{
  "n_layer": 9,
  "d_model": 96,
  "n_head": 3,
  "n_kv_head": 3,
  "head_dim": 32,
  "d_mlp": 256,
  "vocab_size": 2048,
  "activation": "squared_relu",
  "norm": "rmsnorm",
  "norm_place": "pre",
  "norm_eps": 1e-05,
  "positions": "rope",
  "rope_base": 1020.0,
  "rope_fraction": 0.5,
  "qk_norm": true,
  "attn_scale": 0.247,
  "bias": "none",
  "tie_embeddings": true,
  "parallel_block": false,
  "extras": ["local attention windows", "shifted keys", "gated attention", "exclusive self-attention", "normalized values", "capped logits"],
  "init": "normal",
  "init_std_qkv": 0.0537,
  "init_std_o": 0.0666,
  "init_std_up": 0.0768,
  "init_std_down": 0.0768,
  "optimizer": "adam_hyperball",
  "lr": 0.00411,
  "lr_mult_up": 0.88,
  "beta1": 0.9,
  "lr_head": 0.0152,
  "grad_clip": 2.0,
  "warmup_steps": 192,
  "schedule": "wsd",
  "decay_fraction": 1.0,
  "decay_shape": "linear",
  "final_lr_fraction": 0.0,
  "batch_tokens": [8192, 16384, 32768],
  "seq_len": 256,
  "doc_mask": true,
  "train_tokens": 105100000,
  "steps": 6021,
  "dataset": "wikipedia_en"
}
Each number is 128 + 24 x the weight over its row's rms, rounded and kept within 0 to 255. Layers, rows and columns count from 0. The size above them is the row's rms in percent of the matrix's.

# layer 6 attention key, 96x96, rms 0.0536, rows 0-71, columns 0-95
size [ 67 133 113  99  96 125  81 114  72 171  94  93  90  94  96  87  90  94  90  88  98  89  88 102  97  96  99  95  95 104 101  87  99  74  65  82 117  90 100  67  86 108 116  88 110  84 112 110  93 126  98 112 107 108 116  92  87 116  99  97 116 104  87 101  92  78  74  92  76  88  92  81]
[[ 97 106 158 135 130 111 118 147 106 116 137  98 127 108 109  69 134 126 121 150 125 157 127 142 122 171 142  88 131 101 123  94  84 133 117 135 155 112 101 124 137 137  86  89 124 113 156  94 106 113 142 129 142 122 147  83 175 118 100 138 109 129 159 126 151  99 126 160 116 144 146 156 183 135 134 141 111 120  97  92 191 150 136 123 142 148 135 137 110 171 133 118 171 141 128  84]
 [102  52  83 103 108 137 137  97 130 141 102 122 104  95 138  96 114 124 150 167 139 112 136 174 129 123 155 136 126  92 100 109 150 160 168 130 103 113 147 157 119 119 108 172 136 134 148 140 129 133 121 142 137 125  96 106 176 140 143 134  90 185 119 123 103 109 113 153 160 106 105  96 152 119 122 136 129 158 130  89 161 129 146 102 103 138 135 140  84 137  96 127 146 104 122 132]
 [ 93  62 125 112  94 147 143  90 125 123  85 166 132 126 127 105 140 133 154 160 147 129 138 157 130 120 148 120 142  92 120 120 127 162 155 153 105 137 112 126 129 147  92 176 159 118 170 111 118 141  93 187 122  97 125 108 161 145 139 139 116 152 154 148 102 136 143 162 150 149 133 120 179 117  98 128  91 139 117  90 149 146 155  79 111 121 113 122 101 142 112 128 156 123 121 102]
 [104 129 107  89 138 138 155 132 124 109 130 137 140 145 129 132  63 122 135 134 188 127 109  98 141 126 137 157 124  92 101 155 168 151 112 162 174 130 144 182 149 146  82 135 156 125 117 117 118 126 124 131 121  95 115 119 154 140 167 132 104 143  91 119 141 110 109 141 127 148 127 108 159 157 111 142 120 197 100 145 109 137 159 122 101 119 135 108 126 134 110  73 118  81 147 122]
 [102 127 127 165  98 147 119  84 113 152 102 126 128 125 136 142 127 129 110 140 135 153 168 125 147 112 146 133 147  87 130 156 128 136 121 121 154 124 146 124  98 125 139 208 126  91 168 122 151 145 129 144  95 102 164  97 177 159 129 143 111 151 168 127  89 112 117 136 129 107  98  84 144 129 149 121 127 134 134  63 147 137 139 101  64 108 128 137 140 113  96 146 143 119 138 104]
 [143 182 158 142 124 119 126 145 129 124 143  97 127 157 102 155 157 119 130  76 119 120 121 113  95 135 132  92 183 150 123 136 108  96  84 119 128 131 130 125 133 111 153  85 101 111 115 125 156 107 127 112 134 152 117 159  86 117 108 131 147  82 136  86 151 158 109 119 143 111 126 135 104  98 124 106 134 102 151 174  90 120  68 159 169 111  95 107 144 122 167 125 108 115 136 134]
 [128  95 119 136  88 152 104  79 122 147 109 130 139 131 171 153 117 144 150 160 146 102 171 166 153  87 130 128  94 113 118  91 128 141 146 112 122 163 111 152 145 128  87 174 132 125 143 110 113 156  92 154 111  93 115 136 136 153 115 158 104 148 118 149 140  92 130 146 116 129 149 123 152 155 113 152 180 155 130 109 145 119 149  71 114 141 113 152  99 101  87 100 146 100 135 119]
 [169 191 139 126 129 131 112 144 101  98 130 147 124 132 124 175 168 145 152 102  90 149 160  89 101 125 157 126 131 152 136 102  98 101 116 116 116 144 125 104  90 136 121  80 117 123 118 124 120 147 140  95 114 176 127 142 129  98  97 116 144  70 148 121 159 174 131  74 142 104 120 153 111 139 152  90 165 135 130 141  91 102  82 135 133 132 115 120 126 133 144 126 118 117 108 126]
 [149 167 146 139 197  89 120 146 156 110 191 127 144 146  94 137 138 122 123 146 133 111 116 127 144 155 135 152 140 165 122 134 143 120 127 135  94 154 140 126 150 155 163 103  99 154  87 115 134 129 141 125 117 148 123  96 105 116  98 165 168 149 107 129 114 197 124 131 102 136 129 138  78 125 110 144 161 101 126 192 114 134 150 124 142 122 148 165 126 130 137 106 120 146  98 134]
 [ 87  69 117 128 109 155 161 121 124 130 113 110 113  92 147  99  83 134 126 171 138 116 143 106 175  88 152 127 131  91 109 110 156 170 148 127  88 131 149 153 136 170 124 150 141 134 150 120 119 161 121 149 134 102 145 109 142 139 137 133 109 199 143 132 106 105 133 156 165 147 117 110 160 121 119 165 115 163 127  90 162 126 143 120 123 140 126 134  82 125  98 145 159 115 137 129]
 [118 145 129 174 141 152 115 137 170 109 157 114 134 135 158  86 110 161 142 145 135 148  88 137  60 114 143 133 107 137 125 126 116 136 123  91 153  79 140 153 188 130 147 156 150 111 176 147 156 164 147 124 139 135 117 108 101 143  78  94 109 128 159 152 111 104 124 145 109 112 119 125 120 100 146 126 140 103 114 124 113 161 102 142 113 181 119 149 117 161 131 123 150 101 108 150]
 [143 160 182 174  65 163 134 134 122 131 108 164 176  74 132 141 108 132 105 106 146 129 126 116 140 117 146 126 129 120 109 150 111 102 165 111 126 145 116 104  99 116 136 139 138 141 170 180 160 129 111 106 120 107 157 121 168 130 167 148 135 116 117  93 155 137 144 150 134 178 145 140 119  96 138 125 167 120 115 137 124 143 137 145 134 138 107 143 156 134 133 165 125 103 117  68]
 [177 168  92 140  84 132 133 121 130 136 141 143 135 100 135 117  96 108 139 155 132 151 110 118 110 134 149 119  98 167 116 121 114 138 118 132  99 141 101 100 113 113 115 103 119 172 167  99 135 145 113 123 164 149 112 133 100 133 136 153 126 143 111 130 104 146 123 162 160 215 193 106 103 155 119 104 183  98 119 103 152 100 137 140 124 138 136 141 136 134  94 120 119 148 150 139]
 [147 161 168 105 123 129 121 132 152 135 108 165 106 136 145  74 105 107 151 168  98 136 113 147 119  90 123 167 107  78 126 189  97 129 101 144 164 106 109 114 162 152 116 118 110 113 125 106 181 122 125  95 129 143 166 163  99 136 113 135 106 105 127 127 106 152 149 118  99 136 146 172 121 132 154 120 156 105 102  96 143 114 121 132 107 137 152 132 144 130  96 124 157 151 162 154]
 [170 111 119 129 140 134 124 124 127 130 148 109 102 127 127 106  98 149 141 119 113 104  95 131  98 137 137 123 160 163 104 123 111 105 120 141 144 119 127 121 102 136 124 108 147 134 163  96 121  74 120 138  85 113 149 133 128  97 128 112 121 102 107 167 174 141 122  96  60 152 164 163 104  94 175  91 141 114 139 108 112 156 109 140 120 145 147 126  97 140  62 139 153 133 110  76]
 [167 129 142 138 101 137 113 136 140 163 122 123 103 171 138 114 155 120 115 121 150 127 120 134 114 131  94 154 144 105 149 164 107 152 119 139 128 140 115  94 140  82 170 122 129 187 103 113 162 181 112 207 138 112 165 111  84 130 120 128 120 157 122 136 132  93 124 164 155 144 132 126 149 117 180 118 155 113  92 112 132 143 113 152 118 121 128 160 147 120 111  93 120 135 106 164]
 [108 119 156 173 122 133 103 131  95 118  79 104 108 169  70 157 139 112  90 155  72 120 132 161 145 116  99 142  80 141 128 140 117 104 122 112 139  81 114 130 129 145 157 123  82 124 142 150 138 115 112 143  99 116 107 118 125 128 144  96 121 100 127 170 132 112 120 117 155 110 129 128 172 120 108 113  93  62 119 145 133 165 156 109 127 116 145 135 120 100 161 135 102 113 120 144]
 [154  93 170 136 124 159 132 136  92 154 144 154 152 133 150  99 130 135 124 117  97 130 111 122 139  70 148 131 136 131  98 104 152 146 162 102 128 136 134 164 150 114 101  83  73 121 168 115 108 112 123 109 100 144 101 137 162 125  90 139 109 131 133 104 145 100 149 107 121 147 115 148  71 144  97 138 144  75 153 113 130 128  93 101 111  83 138 145 112 136 146 148 125 142  85 100]
 [140 156 132  90 110 116 147 152 120 136  91  87 136 115 132 147 122 141 132 123 107 140  98 169 105 110 124 168  90 114  98 124 165 139 133 159  97 186 131 130 193 159 180 122  83 105 129 115  97 149 117 142 130 144 132 147 155 144 111 133  83 125  98 150  96 123 136 105 144 145 109 101 145 135 140 100  95 139 126 106 117 131 119 106 121 153  75 155 126 123 153 170 133 147 128  97]
 [160 103 108  91  91 138 148 181 189 133 128 129 122 118 122 114 117 132 158  91  92 151 127 132 122 100 138 116 146  82 119 101  89 100 141 144  75  99 156  86 141 130  90 137 139 104 129  97 130  95 132 131 133 131 134 146  86 132 125 129 127 154  73 125 152 119 108 121 110 155 146 115 114  91 129 126  83 135 112 101 156 107 129 127  97 125 144 117 158 116 138 191 134 121 125 119]
 [136 117 123  98 168 145 127 112 129 108 136  88 111 124 117 129 171 147 114 112 154 164  88 107 138 111 145 117 115 129 143 165 116 160 119 122 118 103 157 105 145 165 118 160 128 131  99 150 135 116 175 100 178 132 110 139 182 137 115 104 110 138 135 120 115 166 168 147 115 144 138 114 138  92 125 138 189  75 119 125 186  83 101 123 158 105 120 134  89 142 116 143 118 115 136 142]
 [140 115 131 134 148 141 100 127 168  77  72  80 113 107 119 163 154 138 119 115 129 185 126 136 163 145 144 128 131 129 117 128  89 141  95  83 139 122 129  86 136 122 108  94  83 118 155 104 151 132 152 158 152 108 127 143 145 118  96 182 144 141 154 130 106  90 142 151 190  98 126  97 132 136 106 139 153 108  86 136 150 128 120 145 141 106 128 140 107 133 140 141 109 142 112 118]
 [100  91 100 159 140 125 102 152 165 137 145 112 173 114 159 178 164  67 168 128  91 155 163 149 127 154 148 136 121 118 105 149 165 108 112 154 147 103  95 140 140  96 110  84 139 131 113 133 140 111 109 158 114 120 115 114 139  98 123 149 112 114 149 151 117 151 120 121 139 124 161 120 121 117 140 109 105 125  90  89 140  92 129 116 148  97  77 108  98 136 139 136 113 143  98  93]
 [123 118 148 107 145 159 119 122 181  90 122  75  86 140 133 134 102 138 166 118 146 165 121 115 145 131 144  98 135 147 109 126  96 129 117 123 109 113 118 124 114 145 171 101 170  90 121 178  95  95 136 117 109 145 139 123 111 117 138 140 141 138 138 140 159 113 137  66 103  95 150 161 132 152 141 128 118 147  77 135  94 145 122 139 136 184  96 135 151 102 120 133 133  76 149 130]
 [142 108 148 108 105 122 145 168 120 139 149 132 138 146 146 102 138 124 125 159 142  92 117 138 164 108 133 115  81 135 161 126  86 129 102 134 167 155 128 108 150 109 120 150 136 166 142 103 129  77 143 122 145 137  99 123 154 154 149 119 133 111 112 145 146 121 110 128 159 165  73 136  88 119  76 145 129 134 121 105 105 131  93 148 106 126 149 214 150 154  98 144 160 110 141 127]
 [156 125 117  84 146 137 111  77 122 140 126 126 104 146 193 113 130 111 121  88 127 143 139 128 158 159 122  96 162 109 138 136  91 122 167 142 128 165 111 146 104 120 126 170 148 111 120 159 167  88 145 126 129 129 138 120 121 137 173 176 129 131 137 161 100 137 120 150 147 137 111 131 154 133 123 145 159 125 103 151 136 118  99 165 115 138 120 128  75 166 195 144 132 118 120 159]
 [126 115 101 116 131 167 129 123 160 112 198 120 146 148  90 142 135 124 148 123 126  78 120 146 119 121 145 133 120 125 152 128 172 107  88 143 149 118 133 141 147 153  91 140 160 130 125 137 160 146 169 147 143 147 174 166 154 124 149 142 173 144 120 134 136 145 103 101 165 111 145 115  99 168 126 122 129 180 117 121 145 123 134 137  77 153 123 118 120  81 157 149 107  97 170 143]
 [140 145 105 116 105 141 105 143 164 172 143 148 132 128 105 121 112  99 131 141 164 118 150 134 132 128  80 209 130 140 143 123  98 113  92 132 119 134 106 154 108 120 129 143  87 152 131 161 144 112  85  69 134  80 123 143 134 137 120 125 121 146 138 112 163 151 128 123 141 148  95 141 131 174 123  57 120 139 114 117 114 146 158 106 151 154 136 112  95  95 145 110 161 139 135 116]
 [ 85 118 148 180 134 134 149 122 109 123 110 149 127 175 140 139 193 113 130 151  98 115 109 128 155  98 139 140  97 137 101  95 135 119 162  70  73 111  96 166 190 111 109 119 124 128 126 139 100 131 127 119 103 111 133 112 145  93 129 129 122 104 161 100 126 133 117 144 131 149 134 125 169 145 131 112 110 108  88 137 106 126 141 125 131 116 126 156 153 100  97 133  81 144 152 160]
 [122 161 182 133 135 147 138 145 154 128 139  87 131 118 128 122 105 132 139 138 122 121 122 100 106 164 148 127 137 107 112 168 113 149 117 119  87 107 145 141 174 147 146 113  77 152 118 141 159 112 143 167 194  77 148 129 126 107 135 120 122 145  98 149 103 123 126 154 132 136 158  98 130 131  97 119 165 154 129 149 153 133 137 129 132 191 159 171 157 167 146  90 124 133 109 145]
 [126 110 137  86 159 144 151 129 131 112 138 147 152 130 161 144 148 131 129 143 128 140 117 168 125 111 157 118 122 108 122 123 137  92 108 121 172 116  87 129 137  86  80 103 125 110 113  92 126 132  87  99 103 139 138  97 116 134 115  98  69 117 102 121 130  89 130 164 164 154 108 123 164 110 120 127 143 182  83 160 120 127 109 154 139  95 151 155 101 162 134 146 101 161 148  91]
 [119 147  88 177 117 140 142  79 173 141  97 131 112 128 146  94 127 121 122 154 158 137  91 115  98 171  99 118 106 174 135 130 100 116 154 115 140 117 151 135 123 146 149 146 118  98 171  63 149 149 102 138 126 111 163 155 116 109 154 133 182 142 114 120 152 120  75 116 124 137 119 105 144 112 156 162 141 142 160 124 138 126 136 121 146 131 130 111 127 142 147 131 100 164 157  86]
 [ 84 127 140 144 114 103 138 100 141 137 116 135 125  84 112  84 141 180 121 136 145  99 113 126 110 115 134  96 130 142 125 111 151 138 124 149 135 126 159 134 123 146 145 122 138 149 129  89 126 163 119 114 123 103 115 162 122 150 131 123 152 180 160 121  86  77 169 182 172 177 120 107 153 156  96 129 121 115 121 117 149 123 114 154 121 151 181 109 120 143  96 136 179 145 105 111]
 [113 129 118 149 170 152 109 152 163 155 129 141 137 104 208 130 113 136 148 133 100 140 139 104  99 125 101 115  86 133 159 122 159 156 147 125 152 121 133 150 166 131 105 118 137 104 141 129 175 153 138 127  93 146 139 114 148 197 111 144  85 109 151 131  88 130 116 144 120 164 139  95 109 157 128 141 106 118 119  99 126 133  95  98 123 142 132  90 134 124 113 102 116 165  83 119]
 [102 114 147 122 112 130 176 130 113 113  97 101 131 122 132 133 115 123 153 118 173 151 106 106 121 126 176 106 113 141  96 111 105 125 135 142 144  98 158 164 101 131 139 157 142 172 159 143 153 130 137 154 121  88 184 141 150 152 109 132 148 146 142 133 128  77 119 167 131 160 142 144 152 148 145 150 136  98 117 108 178 126  89 157 131  78 131 126  68  99 149 157 135 130 138 128]
 [123 106  98 149 116 118  71 146 162 103 143 122 128 156 127 159 122 151 101 100 135 158 158 133 133 148  79 128 136 107 135 132 114 120 156 167 144 111  83  69 143 113 112 132 136  63  95 137 161 164 102 131 118 123 132 136 151 123 104 156 129  58 110 153 119 146 101 132 122 116 124 125 112 148 110 117 120 140 147 129 134 113 141  68 105 143  80 113 128 133 143  99 115 100 130 136]
 [120 145 106 157 128 127 113 154 114 119 136 162 145 123 153 111  87 109 133 136 112 106 166 120  77 107 145 176 153 132 133 138 151 119 148 123 154 118 161 165 117 126 118  81 103 157  88 146 113 139 154 122  93 134  77 142 113 144 113 141 134 157 107 111  56 143 145 132  80 144 118  96 137  98  97 113  77 148 128 117 125 117 131 115 152 144 150 134 149 145 110  86 154 167 120 125]
 [142 153  99 124 142 131  81  93 139 148 128 140  93 152 126 127 108 139 149 104 123 121 146 163 121 140  89 154 171 100 104 150 143 133 123 132 124 125 107 124 191 118 145 119 126  82 114 125 136 126 113 119 115 177 108 133  97 124 124 113 128 107 134 108 127 160 105 134 105 104 189 130  66 168 124 115 146 149 143 120  61  99 120 122 131 131 137  97 130 155 137 101  89 169 158 134]
 [129 175 115  97 133 110  82 126 130 175 139 173 136 153 103 122 157 128 130 121  84 129 126 113 136  98 107 140 120 112 149 135 156 142 116 122 163 119 133 142 162  95 141 111 137 126 115 137 128 101 170 112 119 172 109 132 101 160 132 137 142  77 149 107  98 139 120 126 111 150 169 124 114 127 122 130 127 157 158 128  39 143  85  98 143 159 125 144 138 165 152 109 130 133 101 158]
 [122 172 132 128 141 122 122 148 174 153 117 142 107 170 149 133 139 134 136 125 109 129 136 113  92 123 141 124 146  80  93 105 154 100 145 126 148 113 200 138 145 120 126 131 123 116 107 127 136 153 121 105 150 174 135  96 119 127 167 140 117 158 138 106  85 104 137  90  97 163 174 100 115 158 116 132 160 168 165 111 104 108  90 136 145 113 125 157 148 161 120  82 133 100 105 134]
 [123 139 159 145 167 118  97 142 108 158 154 148 137 138 118 168 158 139 128 137  87 116 127 141  97 116 129 146 149 104 147 141 130  97 112 110 129 113  81  95 130 124 145  84 108 124 127 127 133 170 119 153 133 173 108 139  75 144 129 189 126 109 125 188 161 183 115 132  98 136 114 122 141 106 110 108  98 114 140 150  84 171 160  99 143 113 152 101 114 124 139 105 126 106 129 130]
 [111  77 131 125 112 115 148 119 127 104  98 119 153  82 149 139 115 136 107 153 147 136 145 182 150  98 142 127 134 145 118 107 141 117 133  96  86 118 127 146  94 138 129 158 148 143 140  93 113 113 146 190 116 103 130 123 198 120 128 122 117 183 115 133 148  95 133 133 163 116  98 138 139 123 125 153 101 125 103 111 174 182 143 119 107 126  98 124  94 113 103 156 170 127 141 139]
 [164 138  92 106  76 103 115 176 149 121 140 114 106 110 110 116  96 145 119 126 139 115 122 104 115 145 124 143 152  82 128 130 112 144 154 196 153 105 156 143 185 142 165  93 129 130 122 133 160 150 139  88 122 148 133 141 102 141 159 139 135 128 114 117  99 114 126 163 101 163 161 117 114 153 137 116 132 156 143 143 133 175 145 121 124 158 158  96 147 105 125 114 107  81  94 139]
 [117 130 114 133  63 146 105 153 103 149 118 109 103  77 129 139 138 119 140 112 131 154 122 126 102 138 178 159 138  84 118 146 162 165  82 117  99  99 138 139 137 112 149 165  96 123 159 117  86 123 110 151 110 155 111 145 114 160 119 158 105 151 107 132  88 172 116 142 130 180 143 144 162 109 104 117 121 108 152 122 130 164 161 117 124 100 119 131  85 105 116 114 124 138 154 141]
 [131 127  81  97  79  99 138 133 147 145 134 144 111 145 103 122 153 164 108 149 116 128 154 143 158 110 103 109 124 114 156 140 155 167 153  93 151 136 161 129 199 176 196  95 157  97 126 112  95 126 130 124 141 165 117 153 128 149 124 138 120 103 112 131 103 131 127 148 123 139 135  89 137 145 110  81 124  95 109 128 114 133 133 140 145 179 144 114 145 104 136 105 136 154 115 117]
 [ 78 137 152 132  84 117  86 153 127 113 141 125 126  78 145 164 115  96  96 125 134 121 130 150 135 156 137 123 165 113 161 125 125 137 111 130  83 123 127 204 125 135 150 116  98 146 193 132 138 107 109 163 143 168 157 135 135 125  96 146 116  91 115 158 158 136 114 102  97 148  88 147 125 150 169 142 128 134 107 117 143 116 150 128 155 159 104 152 135 132 114 136 143 104 152 127]
 [165 194 146 165 110 149 100 102 127 142 110 100 122 173 116 155 111 109 125  98 133 163 115 119 136 120 128 140  86 104 130 157 124  87 101 111 143 117  82 145 121 112 152 120 146 138 155 136 158 156 101 129 139 160 131 124  90  96 132 159 120  85 128 122 174 153 121  65 102 117 131 165 101 126 165 153 116 115 121 128 142 112 110 140 129  92 123 127 112 113 151 123 164 165 125 105]
 [154  93 125 141 128 181 122 162 174 122 137 149  90 114 119 115 110 130 130 151  89 145 114  92 123 119 136  85 106 126 142 149 113 109  89 121 172 159 142 165  99 143  83 124 102 136 152  92  93 147 117 128 133 143 155  98 115 172 139 102 127 137 136 137  79 128 132 102 113 139 108  92 108  62 131 142 128  84 149 110 128 127 161 126 143 131 121 105 125 105 125 155 134  84 122 117]
 [125 103 141 114 129 103 118 157 121 138 130  74 123 156  94 143 119 148 121 132 171 140  82 108 136 134  95 131 125 146 100  91  83 130  90 123 137  87 128 144 166  89 142 109 139 128 156 106 150 146  79 123 131 107 126  96 133 109  94 150 174  59 138 151 146 136 107 135 101 131 140 155 118 166 119  86 154  98 158 138 125 115  96 112 115 114 105 164 110 131 103 127 131 155 138 133]
 [114 125 127 100 142 113 159 111 130 143 116 132 158 121 131 127 137 136 134 156 136  77 142 163 148 127  91 157 147 130 134 127 155 160 129  98 126 151 126 131  89 184 120 159 138 129  79 128 102  90 133 162 114  94 121 118 156 113 143 140 125 192 133 148  88 129 104 128 165 130 129 151 173 146  99  93 129 135 132 134 115 120 184 138 110 160  80 176 160 126 118 130 165 132 154 134]
 [109 134 152 155 122 169 105 148  97 148 155 116 136 162 112  96 156  98 109 135 165 152 143 137 163  98 110  94 176  69  95 111 121  81 134  94 115  92 134 183 157 127 116 145 140 113 136 154 156 150 158 120 124 142 131 128 141 150 140 132 103 111 127 159 136 105 146 106 110 105 135  88 150 114 130 177 147 134 131 122 159  83 158 137 139  85 137 122 104 136 136 115 107 148 137 109]
 [ 98 102 160 140 103 143 179  94 100 125 101 141 145  67 143 134 117 131 151 168 156 109 149 104 144 106 137 154 133 159 100 117 110 161 153  96 144 135 144 127 123 106 132 140 110 160 112 109 135 106  70 161 151  77 107 138 131 141 139 128 132 147 146  96 147 148 110 119 143 117  85 134 142 106 118  74 111 115 151 113 124 137 180  95 134 100 130 144 150 133 132 155 125  93 152  96]
 [129 171 129 124 142  69 146 121 101 140 167 125 104 115 156 134 163  96 113 119  66 143 139 138 107 130 127 132 125 138 128  97  85 106 115  97 165 146 140 138 113  98 132 130 121 128 144 120 106  88 165 131 134 105 127 137 128 141 136 146 135 100 118 162 127  99  77 119 117  84 105 147 181  92 124 144 138  91 127 141 136 111 116 166 161 124 103 160 127 130 181 127 125 108  87  93]
 [109 117 111 142 126 130 154 102 115 102 130 125 119 154 127 149 119 160 136 149 110 136 108 105  87 131 148 151 147 128 125 140 133 163 131 176 119 147 131 105  92 171 131 103 120 167 145 115 138 164 122 128 105 145 153 119  53 115 144 166 112 126 141 112 121 132 128 115  78 111 146 140 127 151 110  82 109 108 147 109  95 123 141 166 130 144 137 113  69 122 130 152  86 101 202 140]
 [107 104 128 175 107 121 108 181 134 133 132  81 157 121 146 138 180  69 105  98 120 116 161 154 176 103 126 143 152 138 120 103 116 120 111 113 115 103 127 101 101 129 131 101 107 103  94 147 131 106 140 119 134 129 149 131 139 109 166 116 128 121 134 148 205 169 127  90 116  71  98 127 142 109 126 145 147 125 146  93 154 127 105 121 122 128 137 169 142 122 119 146 141 152 127 135]
 [107 125 156 115  95  98 131  70 157 108 135 134 166 172 106  99 154 137 144 101 117 109 150  99 133 113 171 130 133 113 129 117 125 134 140 160 117  94 116 121 147  92 136  95 115 143 138 155 151 140 125 136 138 116 118  96  86 107 113 139 150  78 166 183 156 154 146 103 122 141 134 105  66 119 133 144  98  97 111 149 110 109 138 123 149 112 120 168 108 114 119 127  81  97 151 111]
 [143 152 111 112 110  99 146 138 119 135 144 166 113 141 120 157 148 111 117 153  82 125 134 105 131 142 136 171 144 116 127 111 180 112 172 167 157 135 168 106 118 174 139 142 113  87 130 125 153 137  72 134 168 101 104 136 132 142 160 144  90 149 142 124 117 119 108 156 155 115 131 117 150 158 121 180  93 100 161 104 102 168 114 120 131 139 105 169 114 113  99 126 114 121 144 100]
 [122 153 150 116 157 181  78 136 140 129 153 157 134 130 144 118 130 162 122 146 161 124 166 138  98  72 120 152 131  80 114 147 116 107 126 166 121 162 112 143 142 117  87 128 150 105 165 114 154 146 116  90 116 181 192  98 122 121 152 149 132 163 117 166 136 110 139 157 141 185 153 141 143 124 125 142 137 151  89 125 159 115 121 128 121 122 128 121 127 141 132 111 157 137 135 142]
 [105 136 145 126 130 134 193 108 107 169 100 119 118  96 121 155 151 123 108 157 109 103 147 158 132 145 111 142 102 151 150  83 162 131 151 166 131 146 119 125 156 113 165 131 137 110 114 167  94 104 130 105 185 109 135 119 113  97 155  87 137 130 162 138 146 140 111 136 117 142 176 119 129 160 131 140 119 163 127 133 133 131 117 137 114 166 141 184 138 109  87 119 126 128  79 167]
 [103  92  86 129 138 150 151 120 175 118 100 108 141 137 165 131 126 112 181 132 146 148 137 155 153 105  73 146 126 128 107 125 172 122 151 113 127  93 124 126 143 133 123 125 120 120 149 140 146  98  97 156 174 112 131 130 117 141 135 131 107 176 158 124 135 139 112 144 157 141  90 143 107 106 119 125  97 155 103  80 107  77 155 177 125 148 122 131 121 124 139 150 126 197 133 114]
 [ 73 118 131 153 174 136 151 108 122 136 132 141 143 103 112 149 171 121 129 120 163 111 160 169 130 137 132  97 155 161 101 164 113  93 116  85 148 137 130  90  94 129  97 142 103 138 105 101  91 142 144 116 135  86 144 136 181 123 143 100 123 159 147 105 129 160 121 138 150  87 108 154 118 101 120 107 121 135 115 131 138 128 173 158  90 139 145 180 136 119 127 137 112 155 147  96]
 [145 138 115  78  79 113  92 116 122 116 150 112 146 117 138 154 130 168 116 123 119 161 145 111 121 212 146 134 121 100 139 124 125 149 125 155 140 142  86 119 154 159 134 127 126  92  93 174 122 165  65 113 122 157 141 136  98 124 124 162 114 107 113 153 142 104 107 120 122 110 149 138 147 159 167 129 142 133 154 123 160 165 129 105 142 151 131 123 115  80 117 135 117  93 144 118]
 [117 151 151 142 129 109 145 152  96 129 138 145 105 124  88 170  79 118 111 143 119 142 156  81 101 160 133 129 144  80 176 176 158 138 126 138 131 124 120  98  86  99 166 109 147 124 144 113 149 159 139 132  94 155 165 134  68 139 131 161 121 132 109 126 114 105 109 127  87 131 123 113 151 140 105 142 142 141 139 123  98 131 180  97 163 164 132  97 104 117 133 115 143 118 131 108]
 [145 125 144 132 153 155 147 130 147 142  82 143 109 179 114 104  93 133 116 110 117  96 129  84 145 141 182 161 123 133 127 139 133 164 142  87 127  93 128 157 129 136  88 127 125 132 134 170 106 139 136 134 151 162 104 135 113 147 114 168  95 165  88 111 105 111 112 136 105 125 118 146  78 132 118 152 175 168 154 124 133  89 116 130 104 128 168 105 110 157 129 100 130 147 128  84]
 [105  64 107 136 127 142  73 198 127 185 171 134 134 116 141 121  81 145 129 114 133 103 120 148 135  96 106  63 119 129 163 140 146 133 116 201  92 119  91 110 122 139 122 119 122 114 137 132 135 139 152 151 104 124 108 115 156 116 147  96 118 108 143 114 123 115 136 154 138 105  99  93 108 128 128 116 152 153 119 116 136 111  99 113 113 146 109  91 124 125 118 118 123 146 124 138]
 [156 167 135 130 151 133 131 142 138 154 143 127 119 123 178 126 134 113  83 127 136 134 135 128 124 137 112 146 112 136 122 146 157 116 128 120 121  88 147 134 182  58 118  98 118 135  93 118  63  88 123 119 136 161 102 136 109 176 142 129 126 144 132  97  74 110 130 130 138 149 169 123 125 118 123 150 124 159 144 150  97 148 119 126 121  96 125 149  94 188 114  77 145 122 132 103]
 [135 108 126 148  71 129 116 106 182 140 150 112 122  81 158 123 127 136  91 119 139 101 163 132 111 128 153 132 148 109 105 140 115 157 144  96 139 110 155 139 193 115 134 116 105 112 135  95 110 162 144 145 160 174 101 120 139 128  73 147  96 141 135 101  84  95 117 154 145 152 109 121 125 131 133 122 122 116 161  73 122 108 148 151  97 130 167 146 106 154 104 112 152 132 125 120]
 [107 138  86 155 128  96 124 162 158 151 124 141 162 107 138 152 110 130 114 127  86 158 134 121 107 122 132 124  94 137 114 127 120  90 151 130 162  85 151 144  98 135 112 153 152 112 158  99 102 137 159 155 174 126 120  88 149 132  91 130 150 144 108 119 116 106 118 148 153  60  83 124 141  76 141 146 117 121  67 134 131 120 123 122  97 100 131 135 115 141 128 145 155 136  80 137]
 [163 183 108 104  82 100 143 104 154 103 127 154 132  86 120 142 128  95  89 133 138 131  88 130 122 125 134 129 120 129 138 128 125 101 142 152 162 118 152 139 142 123 124 168 140 109 159 155 173 162 151 132  91 114 103 101 172 139 117 162 136 142  94 155 134 100 151 102 119 130 175 103 129 125 138 155 131 101 146 123 129 106 114  94 155 160 129  92 144 103 155 161 159  76 142 118]
 [113 131 145 112 160 123  62 119 110 104 169 123 129 123 174 119 110 172 109  89 145  96 153 123 118 129  79  82 165 113 131 119 129 155 140 137  94 139 123  85 150  99 158  86 137 131 121 114 155 121 135 110 112 150 135 148  82 116 164 136 137 119 116 150 134 156  99 133 108 143 153 134 133 160 138 103 120 167 163 131  96 138 144  80 167 144 100 126 143 116  90 107 101 120 137 125]
 [132 149 125 134 159 150  96 119 157 133 162 142 139 187 172 121 169 137 143 127  83 141 168  90 126 167 123 119 156 126 113  84 116 159 136 112 110  91 162 111 151 133 163 120 150 127 108 112 165 124 111  89 107 157 134 116 101 129 173 131  82 143 122 141 131 142 104 125  84 145 124 139 114 156 129 131 172 114 165 133 102 103 129 108 167 108 111 114 152 128 133  99 151 119 159 111]
 [127 115 115 151 103 115 155 128 114  80 103 139 124 106  99 141 133 115 125 155 138 124  99 139 146 137 175 135  81 121 120 110 157 103 143 143 152 115 103 127  89 131  99 190 133 129 122 169 107 103 117 170 147 101 129 120 168 105 124 151 141 159 115 118 154 119 116 115 156 136  89 125 140  96 145 176 128  76  88 149 174  91 138 134  98 141 140 128 116 129 129 190 123 112 141 121]]